Weights of a small transformer language model: 9 layers, rotary positions.
Each number is 500 + 40 x the weight over its row's rms, rounded and kept within 0 to 999. Layers, rows and columns count from 0. Numbers have three digits each. The size before them is the row's rms in percent of the matrix's.

# layer 2 attention value, 64x64, rms 0.0386, rows 43-63, columns 32-63
092:391620480528540499510476554526483558522503493506458465483448526539506564521442508473536405566509
097:492549506486398526555572508521520553470469481511548477469490551477455504482590522455507453491490
097:492492528525523514477494536477510496514480530491460534436518555489503537577512500503527528521467
092:498507461487489586502497503455500455486537469454585495527501535461521547499458500495464379463582
093:435481504580484500522492456574426559490460537481470455539483473529516488485477468494467605478517
083:477474502464490476562464534484538488483560553525475485473460494548486523508524509479489494450517
092:470583535423497410463490461488505506529527456505542496402413530510484503499430509468580535422495
095:523444525533429495457598460504473526502508424525501437485508549568499507526478452507486537536538
100:400500546526483472553496492551498518473512478476533509517495512559451558523485507529544488429532
080:432496465519544492555473524490452544521491482546420539522478486414507584502524480506535494489505
090:535513446448503538592508521511513551448504561485599586477528495463486449530531515506537443461550
088:501522461520499490510504485530459483565446451567489496514450481510513566433449451465448515467541
108:466490513505478546505483583492493502484539542475539475453490546513435515504549470515447558504523
111:478513531515542506519468430398494554524519522474508457501531515533538542416496538454482434590499
084:494498558534505523438470464544479494517523508535534502514504550442465538419487472553586469540480
095:560485568467484430513489572459484515450493489468487454478468529501442502511517511463516476462445
099:491583478595521498483497506506519555522551423493477498497528455467470414541445526552550466561480
099:491536553442539474513522521488476505489561496534448494458574464546376387546552538437565520522441
092:435498512526510500551483490540491480512499438450469472521463516552470590567462516528520411489538
108:473511493470527577543463478510459574552468553547461494510449451463535454536491450547529483491484
098:500449477553488425513525490493461556502505473484586431453452552510539439465592525464484521534430
# layer 2 attention output (transposed), 64x64, rms 0.0707, rows 43-63, columns 32-63
088:608417493516543484508484494457543455455498563544577541479482499522475453487496516545522567476524
094:520455480514581450454471476488473408550499460486528515545500562491569454492423432536473524491512
097:523519458494450572534469482522482493529535441580498418538458493603488523432481496477511425478507
074:462528472571501473467498463512498509490457467519517558520547493536513421431560519507461537510447
085:516576475428493450501528526495558454480483532548520532444538478457401531482536539510529494530522
078:486449531468502506449600454440544549550495475471526540529481503479463484582487507541545486556511
083:493368521541529573499439565462522460486451506422546541539534564474499504478570558503498431522467
100:484558499455540499518397526501476493446484583460445586513498451469524454474492505522511461457496
092:539510426429477502461527579479467456562454511450498500531434498441531478466477550487469497572459
070:534509571494494478514558530534561519440515565521462477432500482507459454500519496520506589537505
081:452493454460501479525475465467491444562476448497495417506455524546482508580429586498503479578469
084:490560504447466506557530470441520511479480557472489571517516494452426538564535541496490477539491
092:525486497504559493473511390560528508516498462579456490524540422482543453489484473511529447494481
093:511489507483446483433518548556521436431541393551452547501497470463504508577475469496535514439460
085:525532471482539570546483534484530498434459531457548552451481495525531480491422544461454471507465
090:476469440491542479441491441509527530569602449463553528501568534480555470462469495484464502504529
095:502445557402519460561506457491446498478522521509547551462547503545509582502521478486471533496512
088:446414459513511487527510455454494501509466500459517454502459506433618598472486412533496435510550
082:530473457481573460417526519453484540530524518513501569516481512444573469467549568469467499495499
097:488511472574563445506538517498573450460504468473451485457534492522465538430529530432511539518531
081:528536475452516512438479477487513444506485475455472510548540523531500581549421506587461467459612
# layer 2 MLP up, 256x64, rms 0.127, rows 0-184, columns 32-63
097:492440447462609488495465464397558546496517468507613572540500465480454470485488498530533504478517
083:571491519530517491564422486470489482557455447550452476519466506468530443491478472508537497462576
080:489547535538537478522495448454523496455514510559513554506428485509496470517474473507514508449501
099:483537604521513467439534516539508537523502492429481507505474500457499484547465481479471481538509
102:483556490455475510505560473501514446481466453491512458556570560511463551508477491473452488494511
098:460533482433561567593501448437548522522453493490492483507521535527445480528500497490496498437543
077:494496483545504434504514483433517526592480491506562484524424512536498495510571488485560491506544
107:485454509463559498453570507494479478541522581522498486497498431528503490504494403566585455525475
089:441529491592485436516532469455522535528455458453490488518418466492435514459565532499532514487558
110:539459533476476531486453493541434487541465459489464419549493549533489468553476509564542455443614
100:542542528482488539483485532527572463420543449445451538523475550454494489419512557478505521412492
092:522494477487440424513586540515475464509547587495467483479514487486516558418454506507518550478498
104:462520551572478591575544445479498539487436519501504408511555601513517563442512487526510449454500
109:508530448545481427497494524516497456549462440522569507512475483504427465458464480540498508568565
090:440513492560506451534478503495540549542469528454515557521555493406440519536485472486528481447553
034:488501482457484492536554422470542531579500509500488470501441483513387474567452525503546497549508
098:453460451603434507509549475494513503516549512472545470544473577410492516563506482459580498525545
110:520523562515581489565563446556557508515461482505488504525541490536386442522517510548485506511513
104:477465449514454539492469559549426489535479544459482434544505553424471430449525474451498523523496
096:482434496556491415474517526508473574520468571467455492525475467537520449531527501497485575505418
106:470569534487579465579525455510471544566465462494498508500556524476465461611466498474474469479556
103:613463463475473500515508507535484536514525516481514506554589452523514529503598533463515496553427
099:450485499520483527501413581492490552476476461523546512567533476467565533446489477458537543530505
126:518550496465529524504518438619462501498475459484465470556481495509560470434426448531546502457480
098:542460512523458556493596499515530503463577515545498495489469500497590552414545449487483482535507
113:467530517588446551515498542430546543495458478522489557533479468448450456553507532448529469542554
113:535526515455510481552520423444547519472523565456524543476542598500520539574471523514467477487517
105:442531523445464521526507444488465545509505458533500458511406474519509547578418425466466546537542
106:511500488469437471508514496534503476492509492495429435591558484533473556477519419480512503525433
127:485507510559517465422543460446509537470539471441503455526437521510590511462460472531439472502476
107:523586462474423546484542466586501492474494485486409486522574432530450491457466509457557507447512
095:504454488400501555536474459488464519480539546621476489534516471486445492532498442485539474577472
107:496465453525433509533425539484525495505524539413457474551557574477541560486538515484454517454473
082:526524519516458530474575519456564495443508496527496580504496464467425530535489506534518471427480
105:569550475511504455398546508470511466503504451548443479587467487532454500469521534488548449588464
089:512508519470478457532503489452541477543446455609488424528488541541465536499503512571458476480538
098:465508455551525515535468511575494482514528519509458425598509466486520483434506576508496536438449
107:470501522504455537442567542519448531501515537562442482560418426519496496454515425577428507541490
121:407517512531497459514485478562500550589542534521520462508466504490455492466454430502467444523476
071:468387467534527472546450531473481482560453505482547502500546505512588531530485533518447474503456
097:519417536491557507540497421469563612522483525435549483553481543476491443445513494486510502497553
088:467453437523471527538451545453486493470500520558510544572529487479508473506556506476529467484554
095:552500596502595548469459422488475518557432480462471588560470463468474453502533534495519451479584
111:512539417453473465492533514489471486542471461562497485580497461540507525472506501476464478474498
098:457494478465496586479529471470474472634533508543456511520448522528493500449476581436531505482533
083:502449535507508476501455488513521515520499424475484442564467546480575506551458509595452484466476
118:466554496518453549455531479510497513485510466573461474495415499543461549522453418556533493558535
096:432515475436519480524495461496515529504532522548550422539494488557423450477482527535553423531530
093:490491509432485510574398554487437558511500557581521466522486477525533400560487459462558514510489
108:548500474474454559502507485583492527518586464444473493498508432542508571408440467473514508478484
085:536545509452494473508489476457451522530569465575488482497498411623477487517493480468509547529479
102:514504465464508568483477490444462527508439479453458469569540531471405491579545532579514439487546
106:481504509494523525363482601508445434561514517535507503481440471517447502487536524452456495546494
082:475461473543551512500434465496474559555525508481445474566486478572447416438474509481492516513547
113:498467519567431500482466535460474487550461539534491465485477499517503442456539495434570479548469
112:537459523563487526539526534537547452508415477499490444536493479547418524467525542514535454501533
104:506494443526479516456482532441424475508500592563430469547454473538511451474511473517555461487599
102:530530539523516535494555523477531492453429550535470492512526477511450456518557507526577466489482
097:515492496526561494566465508458532566448495427488559485536510487601494484470469538423469490527477
103:538492493437524490463474389525456555535445557502491528528525472461550443513466494467521530470539
090:455498482438517581527449513504448550534455470536486486547557482473506578523431443591480494501449
111:528520551609525469493544507483533504490505456525591534502423537488517553453465456479472483580543
098:531492525457508503497503447471590556530614469478525503486471547477474433428492513428500507554428
098:552533524485554503546478523446420534498433589472414542538493520467514466537546532549522485443588
098:533486498508588512509522435523451498586403512516475475543584436514498396527462529525507492492510
094:527522496524515506546539431446552529545607490482508513485511452516466503429435511481512507529511
117:463431539509488516538514546520497487564506541451456436530511521533498492405534492472517468529457
096:546521522531517445517548453514529552458502523506463480494486450519448431486473473478501606463495
100:496516515487476508495481382606448503548552582513461505496508411468504516495498491526531527457515
082:517486486473468465469456485507566470485510583555483548556517554496471429429589477500465469498520
100:500523591500531442490514451564497547517522489517526492531494397547507476512483516466533548548382
104:530458488480554469464542436455506580497484527500517451526460581490518473495520464509513424490552
092:517517513363389528513493484491574458490514554555486537511549479542502511506498482540544553491459
105:494527592493520478494482480436507598512477443436531546534424538472545531539441455465495480544462
092:522439507528576525440530522468489555584517427506487485514449531438546403443509495446497511490469
101:440437575505495458553484534474477541481486566395485524534513497489529536585540536468493490445518
100:445506522485449478624550525488500513491510530417464547497550542477505499487569525419400484501464
108:511461471460521553495435543471523547480497477529523562586471471506434473537495456503524498557484
094:550400504417467481557501505494508498462537517500557447542489499549520463394479515491455472549580
103:502508511412548462463505445475570561511593464531490472507514465565430507423456515510506507451552
107:407510544489473557567475510465487535493403488523493565520478496487492557533563513533507452485531
109:498524511496468506458540549462485478509558552458445470517480515464562446478510542492579507560486
084:450452517522500484478512551551566517449441535475506488501464441471497541504489436544485509471511
105:541488590478446513512516506520517545538565474516531469508551494508487528407442467490454519464486
104:477522506555417439538595494534488538450533483493456424522531516520412517522547479452491609522472
102:552484443443462440535418441499515531495557578514483516510534464462469507495527458457509528525534
108:540475486514482581513457582475563414504535525553501543527561473483488472502535489497483467507477
089:542474429473456432517512588477566464546530521548466567492520531476438554436578444473530515502458
117:515478516542478500463539485507512539525522483459536459517478555578482525516462510467522540551578
086:445461495544518491501423565512517529473408515491523504529502490558537499487499498561518459473513
076:532532456536532465507487487504487460532534522550488455526449467463540469410499528507455561442605
080:439551522534510485483549454407476528542515445495510558514452490515489487517399466501449519564528
106:569476515490508485505570511503600528479548539483538544522431475459520499474530467447511546520450
088:536471486532476485574515448567513508450524465507507524503515483539494500502529497593434541480480
099:539494495550498502425557456497549484541570471466475458536505468515447433484468513514503455487577
096:505535501515469522496520509466476492588440481459506432509480555431474560548466554462500457495524
096:511482471476396520445483489528512485541490527532418556493487481420483567575547512473452526541495
104:614425493499543487483562467505551537474526478433515464532519532507516421491485528534471531480543
105:517512508504438591404469514465473545579525535521509502506524564530557567477448440462463474463478
095:495467562530464516549500529544472585515482462468515544515548499479504544493577498527487538505424
062:567426464471513495525483477458567511489562477484546492576500530472457446475488519443530532547444
095:467514524501569449566503454465597492518495458508542522511466527519514510519464446479481485453506
104:536532488501519449503525505470521478492506512459478428505531566447532445454475454514502545434549
101:512524514518490526466511511517537493471475467583545545542459446496517436516482507491494547527473
108:467465550500530531550413528547458543521510505471522492553495474494499485470460512495451466580493
114:503529549517499477540477473591521505464507492433511548532493483535491458498405565427404448528470
112:551571490483453495488482461571536458441467483526492525539480509437499469493469456532519533483539
089:479570475541535479457569390493499514522538492505492456493480481526470446547434458529544426475524
105:532550513466476492489448529490473512529496508586437451522521472487491465468559438540503467474490
082:486522540557450523610448507469534459480469452542531520545477496488499553487532506504551496515539
102:529490537526435436487477473567482578499527543438481469524477536536494422473473500503518564469493
092:520526533479564465476498468496538507497511517514525478543472436539446417493455541623547531503533
107:491462509459451572494499509480451492502538551540454446564552477510491534488546470561573505504440
081:473527544533519507495467547485485536453529548461492525533508534514541496402494508500514514518392
089:513461593514448500470424590460478533532542546464552512512450561465514451451531471485495469535433
103:522470540540514564509461496478467556536491526567528479512504484485522443530498452511574457482538
109:506542588445488522538514481528452530530573429551453491502524442567513537497496467487454518552463
092:542457560439478465566473522553461502429530582514566404574496556542552523496528479524532529448547
090:456448483523446550511477532458458441521544526445438476498520513508539526504516434431557529498499
099:510496503496487579561445492546455464537418527453523469509536493532505599585480457527499518510604
103:533435494404450466521493551426513447482509462514467467517503467463515469454522476522511493524461
113:487441579481555476495476551444491445550427501440590562506504495495543518502561511515533481541484
102:499491491538473436517445468474552451532585429430474492522500468580473565507473562455499512459585
099:470532530534458480499450538472478506499413446471479450543511521471491531519555518482510440498520
105:446521552552473504560479586493550480461519441497558553518439477525484523493432490485487560557570
092:465498562438469531407477567502510514489570530483481493512440513551502525521504430493471507475486
106:498516522497448485418548532530465476472488568482438458531526529483507499475514432561509580502504
098:455522511457453454465574480556496559511574432528470502507521508552434452444453471428531559552488
064:485523541492568512553480512456515539527541467443509584455408518489469471511535543447512544479492
113:460514462581506480521540487490564530510470480523548523528469481454468518496497496499459482517573
077:496458512485514518498474516443523467462480509537494463520456556538442391529477484524544513503431
138:464450475484467501500425569545492486524562514510512511505513531487523513466539499450452454467536
104:527446497481423543535390533472537462540472461524496512496538496539604504458475458388477543485451
098:427437448486554511586458448471490492536459453533550526558512541538481489495464524526529442499482
093:544478501603468510433538493513550484441519550429472423521485547442561436435498492502498454474492
105:511505496426509481508509473582481567560537537493445414507471466417517437525436527545492485506455
101:523454492522461554503556469592485491527458463493444495533519516487482424452465486477496559492513
066:482532494504485470548459506489485466549471529442446507497548564503520495452511482424488533459424
101:472621545511457540517563488524494510543465484455427505489511475515450485458557504493510467515475
095:516496433552513500540526363537509561563453449561519467535446505473473442431560526483504554464503
111:437485497528448506498482452477480522552489514536520413502483509520441513416470491509442492473546
095:527559553515486497456538484491451513532442506570466507507514558413488454607455520526502529531585
089:516480418439456540486376498537463481498456474572531481509506487521505455519452450516510466509526
090:536553511494524499512552467552463514587488506502498478483429506497560525490399454521473548513512
117:532522532542561461560518474503537498476400490481481515509535497523495436474493545472518570480468
124:485520517566477478514525456468503439472551464534549469507456559565443490492498509445581552524523
121:428455523502435505456486622479480515577508514464530523510508491438470547502553495502449562512540
110:493538451469530478534483469448558522479433480498570493528455474468521405541470506494528460514529
078:520450496482482522487451539455505442443422465518537596522505502511511482439486420539529545519473
102:567507510464524491537474499502558449497469598478527564497488498453517447445457474535513579513538
088:526514579542410487501484495511524460482502506513507491510546500536464527455559502533448570506559
090:570430407480445479514544557471529498556535458477503485546574500487528524445497460480499590502448
069:481540484587482451545535491533504482456457530639497489519472440532469513445497468516585497487538
103:504454516473492498524539530434474532555490500441471482487522589498399546566461534527504462507508
095:561518511449480477528522551537575472432525438572480502523520465486481581414471489487551479522497
113:474591502438489536467589550476512552483546483525503530529466460536482502560440502549517437511483
123:422454517498453576581491510426495439532487562529534505503439546464552511500556497464477516493506
093:470472446546491520546464554461484487461524527481537469523516552511505544571559496430504545523535
091:522448584464498544586414511449472541507475564503522587528501515479510443533535489492500482508568
105:449513531528494449540533483520504546537526484441532447496490487508551481460424536402498557517440
113:488515493490476536404550476484543492501413476523438527546456513448560532526465520450494450458531
088:529500522476533560500504462438461518462453454578480538562470422469472421446580473445503555547428
094:453498470454552448467513516536485475498467504584475527562485459505523398435456448526545468482451
112:519455408488423580475472468470511471542525522478510430556531462527507587410534436581541468460531
100:506481576478450503451428426607462502522517509460473445516517539446548543535468417511437507497531
102:544474492503462518463515507454440465500550514573537470554490491494522427468507457518479531560449
108:501580477482561466520495462555463511452477585479457482540464457450594463495529452549555481445480
080:476560556461531531475510484467512515519506513463457504508353485456504500510448486492433437501574
099:496526552563452532602507490536502551516413516487539507504524467487472540436516537509465599532487
110:485495478506572526507411526516547520511515555497548550549454529480547462489475457532490395523522
082:482488518476507431489528484558474502594554497523521464521458438571573502422500451579510512483450
117:489523488552484547597507500454484415513442509506473443528579577464594486480489466447500520541503
081:497523449605442503433444531523494491479468474501538485540550490502465549431527498484476500539554
116:528533446432479448508540451525483499473547540515436451532550494461519491444551481473509461415472
107:460470448469466469465480524463485503510586476531518529513453489477487443474457410483570536483468
102:464471490528489504556423537490454419528512538527487546486518555527571544483484449416579498522447
066:456526458518491455545559476523479514520490550523531504441504553512548548384535511459465502449476
088:422519524485496484484446473567509529517477530562501470493466405446443486456547444496494500423469
093:566490478468499565541490511538452488475453527584485514547503553534541499453524439539498499446442
112:506532518550523575534480495553538463546456475425484446508523538463433489554476489470460474595573
091:519481545514515500557549502447544509466502497433538521523538561433489474593588516501505528512505
086:455537536425478517477453373578494549517569478462499485497449448527489512473420524434479531520528
110:445497618454421477463484550440505487544509505487504486519491537476477501556558572579485582456507
094:450618503450514492597531378502523452548480511508456469479497504562450476506472549541510442444548
083:523463527388488529562467506466482551570530492536496453496507447513459449574550472461552516529536
# layer 2 MLP down (transposed), 256x64, rms 0.0278, rows 0-183, columns 32-63
101:450460518491578503504485497495450570533490504567519517539485422500511487495448435512519518501517
084:456512468543404517411516550483546502457530508484476533474559437463497544472552510446526521475524
078:525485423463469482451474517481546488531428493513440492494536454474472493477494534488482510508450
099:568505467510460507455520507512438498515494499491518533522449491560512520417437456501485482533541
105:499507452559571523519428532523493503574520550538539576503497484447514444498441457453493518483481
091:487515514427544516554522479477582545544488542504457513511521495508414571566444492485515483459519
096:512489517476528485464505501460582487562463484433552466501499533517546473511490534466466591560557
103:448501515509508555515514470597482468562523610507516570516515403479534466526474511509517522537490
094:470476537545509478402514553484532512522484505457557535501477534423505499489436440528517583522533
110:531472453460579552458557494567529433544497514453476452505514569491479451554512518521493472482481
102:488512432498506538470558508512478519539588442522472465471555463484538446446508522463435483500473
101:489483422510494509482519450450512434497529468578424512486529522486505561466539554518516571546512
095:561454457437530443500482552497575455459491501465515461475525460527446521571457491476496512474507
100:466500565503524541450554501464421515429511445432478452449474515541534522512454498485506500478436
096:447455467470506496580487461476516592482443540448581513451552545450502467495515522535488516457592
054:511550545447440498566494497497493568546512520511518502476415498522437505594488492487485508565472
094:508535550510478549499515515534498535437449433482564548458447474516493567498499496491531425471518
103:504473528540635533472530472497462481489448472561519445483531490503509456479586541521523572546499
104:490529490513523518475521474483598433428474542454437460505511501431464471509544565490553608488510
097:493506515514431466531547469490503586445514470489517523476571480554471538439482531495503469548478
114:535479466529461547540426555586494506511420519494507523456535501535538483601525513497514436555557
108:427528518521468431492479534500482515496499495531424466481581501444585479530524448460503513493452
100:459501473543472473492479467535540564491531518527466563539498532551528430489593500499489478446554
117:484506493485503503512542490481498450547520551545552501501556539488492431545530565513435532517348
092:467538485452520429530412527512478446509442466418510486539545488575421438560462506529499492506516
126:555497425503452524558468571417531440521535545446538467508525467462465519516506539492478483519525
091:512494491624522450465571499568543504476531465510483499469540468517513474480512481509513475526381
105:529465456498456525534429491550549493460474499567471483454531470488523517418595541509526601502444
121:478487481494496570505531561503486507540596474498478477523558510414483425540513429473470540458419
134:488482469495586491467521499507545532518500536449459459516542516493458496552477548558501527563465
107:554538447402496471549511451488444495469501522534467564438579436478470520487553511465526459521522
096:487507480537583547493444493542474598476486560459503599544502469527495495520482513487509500480467
110:505538492489453525512564514505456500469501492595519497483463523481526544492464511490465504515414
085:524458489534555501511486481488478499575456496500466447431521518489509506451513461499491553521462
104:516473425523452565507502553533541590493473503448489460502553494465460400508473440540533482465486
098:488511487467525530465462495475526470528484511542492445378490475445421503465480548512504590484459
096:494520439560455460515555464514498482506488435446502544451569439440540511433467480584464500474571
095:518504522513479503587446464541599470480529407480532449408533567483494507443502507485488506427524
135:406514462490439476493459547515540517582521491508530484438506492477475506527564472462471477562444
081:465508517470398503522485534499463515477440541537469526497393527550512535527494526421464544536506
087:480516537463545561440519448464536432547510447462552467516484573456515477489461597442486431462541
087:540524487531542549540501482499453543464556453455467484412470506549493518506493457467523421476566
112:507508509518541456485435498462486510518452532490425488425446508526536509443585564475468542440572
108:488444507558506576523501404486546522441530484466534433446499529453514494486504472582494531513477
101:443531516565477488448461507399485519577544538527471508477500488550519487506564479460441560447488
087:510537445605458447483530567409531469516490492565485496444424443498497564466454537472515526535523
118:563516451530491500531537509461547511430454522474456433572512520526527462445523467483448480513485
092:516456508512483446518519462477500563503503534470512589492535546572539498543428449474491475514509
094:436477511554520476469513473472501522510410469445522510433466510593518555528473478498503558469546
110:449525492545475447502510514517474513497426488527522513541517473601408483478598483469469551510390
081:536517458542510524396469478514464435487480543433443537543472528507518511555579540494485519519463
098:524507485476481497520464438442444494498584510506500459500558433514548515466573554507419475508535
099:550519512437496485537533505510545523458461520537524436487537581508545524491549559501446510457423
091:533525524477443549537473467465504484506535530403458497506485536535421435528514537511499470523562
104:509537468547488445529556505473533505449529487502440503468508441508535395482492496523473416561562
110:516522409518524538482415486431448601451500544465488479520520436498514420524488514503556518524494
089:425536460600450557505520473501530507481508423468480509486537467509513491452396470491549463476511
088:468508491544524462492452448515502489539545426519549488491434445466515574442462525437461535508514
098:498487508438516537507497452524525518496488510514488484494517406525497593399497454495545433475556
104:504520476512442545514505493533459521417528487497474474499449516474510474489509522399553478518495
085:499485559532486534427464493444540533539474505432491502429490530513576427487529463596506526493454
104:520524500493370517474509557444477436448443477491478481426499523493523470517508464528554520444489
104:616480492482511513509554482447559458519561528487494477481526485482536436583450542513458424514444
100:475553507511532498509535494416397511493521470442526511517457473502528423538473513447489441523563
095:542556509516461609514541466497477536472460514498517497561495505501517496453452485476442501433525
089:523501520458539490467494497482522465431474466504513414567473472529490535617500557489489511453486
105:470506519530539524425491495493491487503600519567462568512549434556510458462508559531530500516498
094:523572476470518454589522471463458428527415461482468488565531532427455484502563519559530512499552
098:503466494467453550494499475452465413532449462506480505547520471532476498431549451536505498526475
086:436496525456523511429490521526465518534526526494487516448551541498456538478424548517580595501471
103:549463539518488521453537509513469518496549485545533480525515449507534418483483586493473481456506
115:432515389501466473556492493524488510517519510495547488526494574591522480462508428431464537574494
098:551497540523565544491474489435477521492517440451427468519472538523568540516507426476440539488504
096:612492484537482537434491553485512454423423506493525554462504513454499466414485518596548468498507
101:458475486567458509530507477558503542538466513530483470468482462497470483505480552485494475499426
098:521423426505454504542479479565468532512547500548550544478569470452501475468578496508513473499482
098:534534523531517471465542497565474532533458529558513413457449570487500402474510447522414505441541
110:497427469551579563504513502493532488503525526511562511534450560531358516518461480486461520509501
091:451548499478476469436580496465445512535473513537565575421496510552523483509529476494501551518533
103:592450528501540496496492532460457546506449598447506528501495468476527522435482489512537500500535
092:549531536480595458427502463503530426521539467490503396444527516522533541457494494563483558494401
101:526477504495473517559511471489466523570445442520469506443542421522476479475569575527537484494552
087:508469467507496482479484514460521513423552411476480443470501564487528546529453468452549466571482
117:493470504466521481460500528507449503518497583528572574569551454545501477448484509459513545501481
097:507517452485534527495468464485504470545470526482498474440465483400567469491501470486543432421529
099:536531548578576486445505515607494418522525531491546498476463556481465516529481523485484441507490
106:473523530462489543513536479466398468495484535527513518495447543543520564483487485445444522455521
087:564501475490581549440513489538505464483454489445535527498525467498475533507487575522447464548466
127:534483415446510520432502422516510547516535499478439515485561524532502551531514536448506561576588
085:572570484463498489474512484487509495529533464500495447452485553470454497564507524466484530512500
079:532475507495535522536528554555494537473480454440517507393504482454487575605478520538489476535487
089:468527507472480453547551466435501533453505511512498526454432451534485488517431546462468487523452
103:514513480458570496536493532558558486562484477506458541475480466513452530562468565476478525552479
087:512454514477435535472512475486525510452526489582467455492447447530445568491559427521550447443566
113:460489532547483470480562452485484527491504471451492476456498484530488473463486525532487460598568
094:481490459464479478504505482571465480590474529488505531607463504549490479544417467504490466509470
093:478486604453500483532515477500465397453544506512479520559534525488534528567438496493510501588452
114:476549502548532529524554501455508517519497475409579486442493572520468504480509529516508542503537
103:517476573541502460502517525457538592523522530477512509495506521491527478501422533576457457507513
098:447452534575522419523477475598495523474477502497513517517557501465464497526565502466530507506530
078:573475511416479510551508522504505471469498501477563479547433491427534496534519500488479506583405
080:507487440532418514480470535512534484431520425511461516478558543528501504530555490561512560409418
096:482584560486492585553429490460471444463469502546467437465543491532495512534549467534474487538500
097:522477460609487557558502522455505509516468502456558476476511483509507564526460501449487487483434
108:498477527438488445451475519529561454574480499554516425573488547580528568505507520484434456505496
124:503594552480504540520421489528555486508477491469506461487440540542543495503458516475475475525540
094:488568568580511468483527428581471525529496506414500493479452446458503523476483526450499530499504
089:555433474500483508500431566515414507555469497491490494517502511525527513466560526505452555547521
111:528568442520537437435512440474446501512489522542496477431475552514508487493552435572562492485528
094:474496530489534465448489490493471596530480469468500498459479540519490452506429521513526480494528
106:479511413521497470477431519523587519561541475479463382441483520535490527551510568501522490548456
087:467522478511553469548520522490386461533550568480498481402496519482572550495512436443510486517511
142:456549550495442521478497469552440422469531515595484470496518508492553483501506465534479533561482
081:546562497464453501463541486432512467501495544475503474554424530426502479564504482470544516540561
088:497545546500490490542535490542571484512578494493437493475564471484523523575474504516484471436517
091:448512496496483403455513418550470517507432577488446506496454528498439491489487508487482622568459
100:546478486486532434513473481544527486547495458487368573551492444583529458461557528532455522494496
095:452454499458489530452490473514530505498452515518469448417575509595570510562527482545499534447503
086:472533498566507489544540499523498548409449493482476514493430472542562517451474500534480469450509
089:514497508458476452469550485499504542438488486438481553531462441571520481495489519495517428507437
102:523483513505537522529500470510500536529514475455513503500487452471482416524476445475488440448560
123:499535487536577477481449546502475512594523520493555455409511463444553532528527518513541483527511
105:438457491470449418583513520454511493489478496459539483497543507515547579440472515461487513487487
089:508545485510491498414529445510472469578507515514588449540502498463471521516506462495465477489539
090:515507431511477518500544505575506473498492637521433474592547485465471500508523544515478456511415
089:512548498494464479453536506418497560472503516516477420524512539504531608534470471537530448487450
112:516562460510425416510524488502512505433447536593420453538469478514473453451521496525460464491562
100:515548524542531449513457551552536457472450494439548501511504577441507415517525490552515440505516
075:468566529512512478545537550507513505522491538474533498483399476463468547561501539557463484417449
117:439529484515495486523460503521549524471483499462495561536522519453439480500482522501492533454466
076:530510522501505459480534528502492482539398512534510584463524448453535555448504559533439544455521
134:464460491472504551467454533541441450506558469491527572473495534624487439448511505498529521515546
099:556467513580486560493536469503430530493428473526532554476515446493494455437463463508474492529474
108:456474477428463574524436466486553544505531515480561525585494479482474425473449553476539511565496
095:476516537531559504513438465474531452566456451543496488480526408497457571602482498529524521428513
106:463457503487558494526470522464592497440503463425501397479571483507487591581546522486507554485450
102:566532461518510506481510528482476524513478481418411521494534479442462441501483486473484538443594
071:460584550452481516483533530506459435492457565509598498508469496551481537533510514505505466463495
090:510455497528489493522458517533565464410432457509496492501539555451570543443515506545489505554484
098:573458505485497527497536555495549482456508520496586449543510508448470473538535533526444475544423
106:545564446561441562489480532491453475485452470517534520563519508536402504455492538491510457500508
084:558518489524469487490517407474447487530516442530508558453501453507469493501473513518464516520554
091:499532546548462456508552535535513514440463533383501437463467580473491502480517513547543528540445
094:514528569502463482440487579438517469526563527515496547499431477532459558462497536538481573469456
128:509452519613576506599475431529522510503458467516466490535546479463526459534577493457479508527482
119:566513441511510520473518506512532535426458454509480382524449513510447485472490471570407503507485
118:524510520504474566516490534530473463444576555437469506522532519517472424495466587446523511501519
114:467486530506460432523446486447478500429564492558568448527458548556438479459496517505546536453488
079:503541468513482472476500420522442461558531460483457442485502501475454469491538540537466470487514
093:463527453476533513518517543509540502460417550480449494550528505531422453489497579499562473487528
083:476552489507507534488501487428351536464472504512515473494436454474556513511488517497510458472494
095:546509467503475542513547537488471499495434504471520455510493486474554534531564494389498464561418
073:492536442493452515579497550498526516518493474548445459531443501502449474399475497599486468502508
111:532538459496484504521537515537396425547512573444493448486485564485572434526469532492484477464493
087:466524483536473564503504493519453496593516540509497490475441558495519412559508525526483452460517
101:498447516579437516487511504509469460489420541518519508502481533507416503456473526491497519483533
105:491525465453456582543511428546440409551542492505502563510546487546459427498496540531470473490488
087:587544488495498452499418514509569417476513490541468388497483488478474525492505510577470545473533
103:573445499412503513525481400497547464438585569571485461508523531528469509513510504518521522500452
108:436584548542560535514415505462507515520529456544498481422488478471528551538507501413492589479486
096:584477500470537526509452463474460550500596483452554509471546552522513438523504492432525489440471
088:529447571475550506545508453487508509449471506418498462541473526453562527555514485518571468482496
096:473539554457421505545473466468464500584537452535483511500544550506502562476506526457453457463480
113:577600484546516484547510555509504509414439534520409497422461438469442509508495487454579476480494
100:484567544446487494467416472485515504521571516475587454548490533515454553492492499467468474484503
105:579524581519524501509500546419469462512475533454563527594441562460488473514388514501503476494531
106:590497434539464482501545540492420433520514463515502519541513519455407459469512512527556518477575
085:480519539400501441521519465527479492541546588471523606572517530515518532532499439517533531498454
096:534458459517503423494481484531502464465552471476525458428546488509481470480521450480516507528499
103:515542453456505424521493497522585502489479500494491562487504473533514531468496503459507452511532
094:513477491451558442506504456516498524534570539595473516462474404494529496465507510550539519452536
110:510564465519493474479460485449512440539494566451500478494543507464518473506446457498566507501483
080:547546556435509469567520517494508439507490536499511516436408450546522468588432505510513519471466
121:482537440441486482564533494511545481494515521554487549595577537450444506505526505405521520475462
101:471526484488444538492426443501537470469413506450489581550484486523438496469457501535433525468597
099:492450541459551517503485473510479458564479585563525537539581518502486511467400521540489523517498
062:489489475429431479522531521486530498487520565500472438489536479571428454558497513460527482540472
095:496549478562477439451539616492567502438553479468499482454498537506480469490608450590462475504478
095:545469468527481502470484586538616499514520428499447424532442594492480496544469534538529463506545
109:502510499573467548522528525516509495495479531564530470487462494478546413541459486433528405501582
100:454485560471467531571501556523484482456580507572492524443478479417542461589535536498547497465466
088:579537482450501460552493497540480512476501524517426528487460495560501440479483445508490435502464
113:486538464490466550487496481466523407458456465439481522530451534417493528465530465516493489444514
097:496532434503441462464490536557525508513565525513557583448526458594502536525522513505530541565478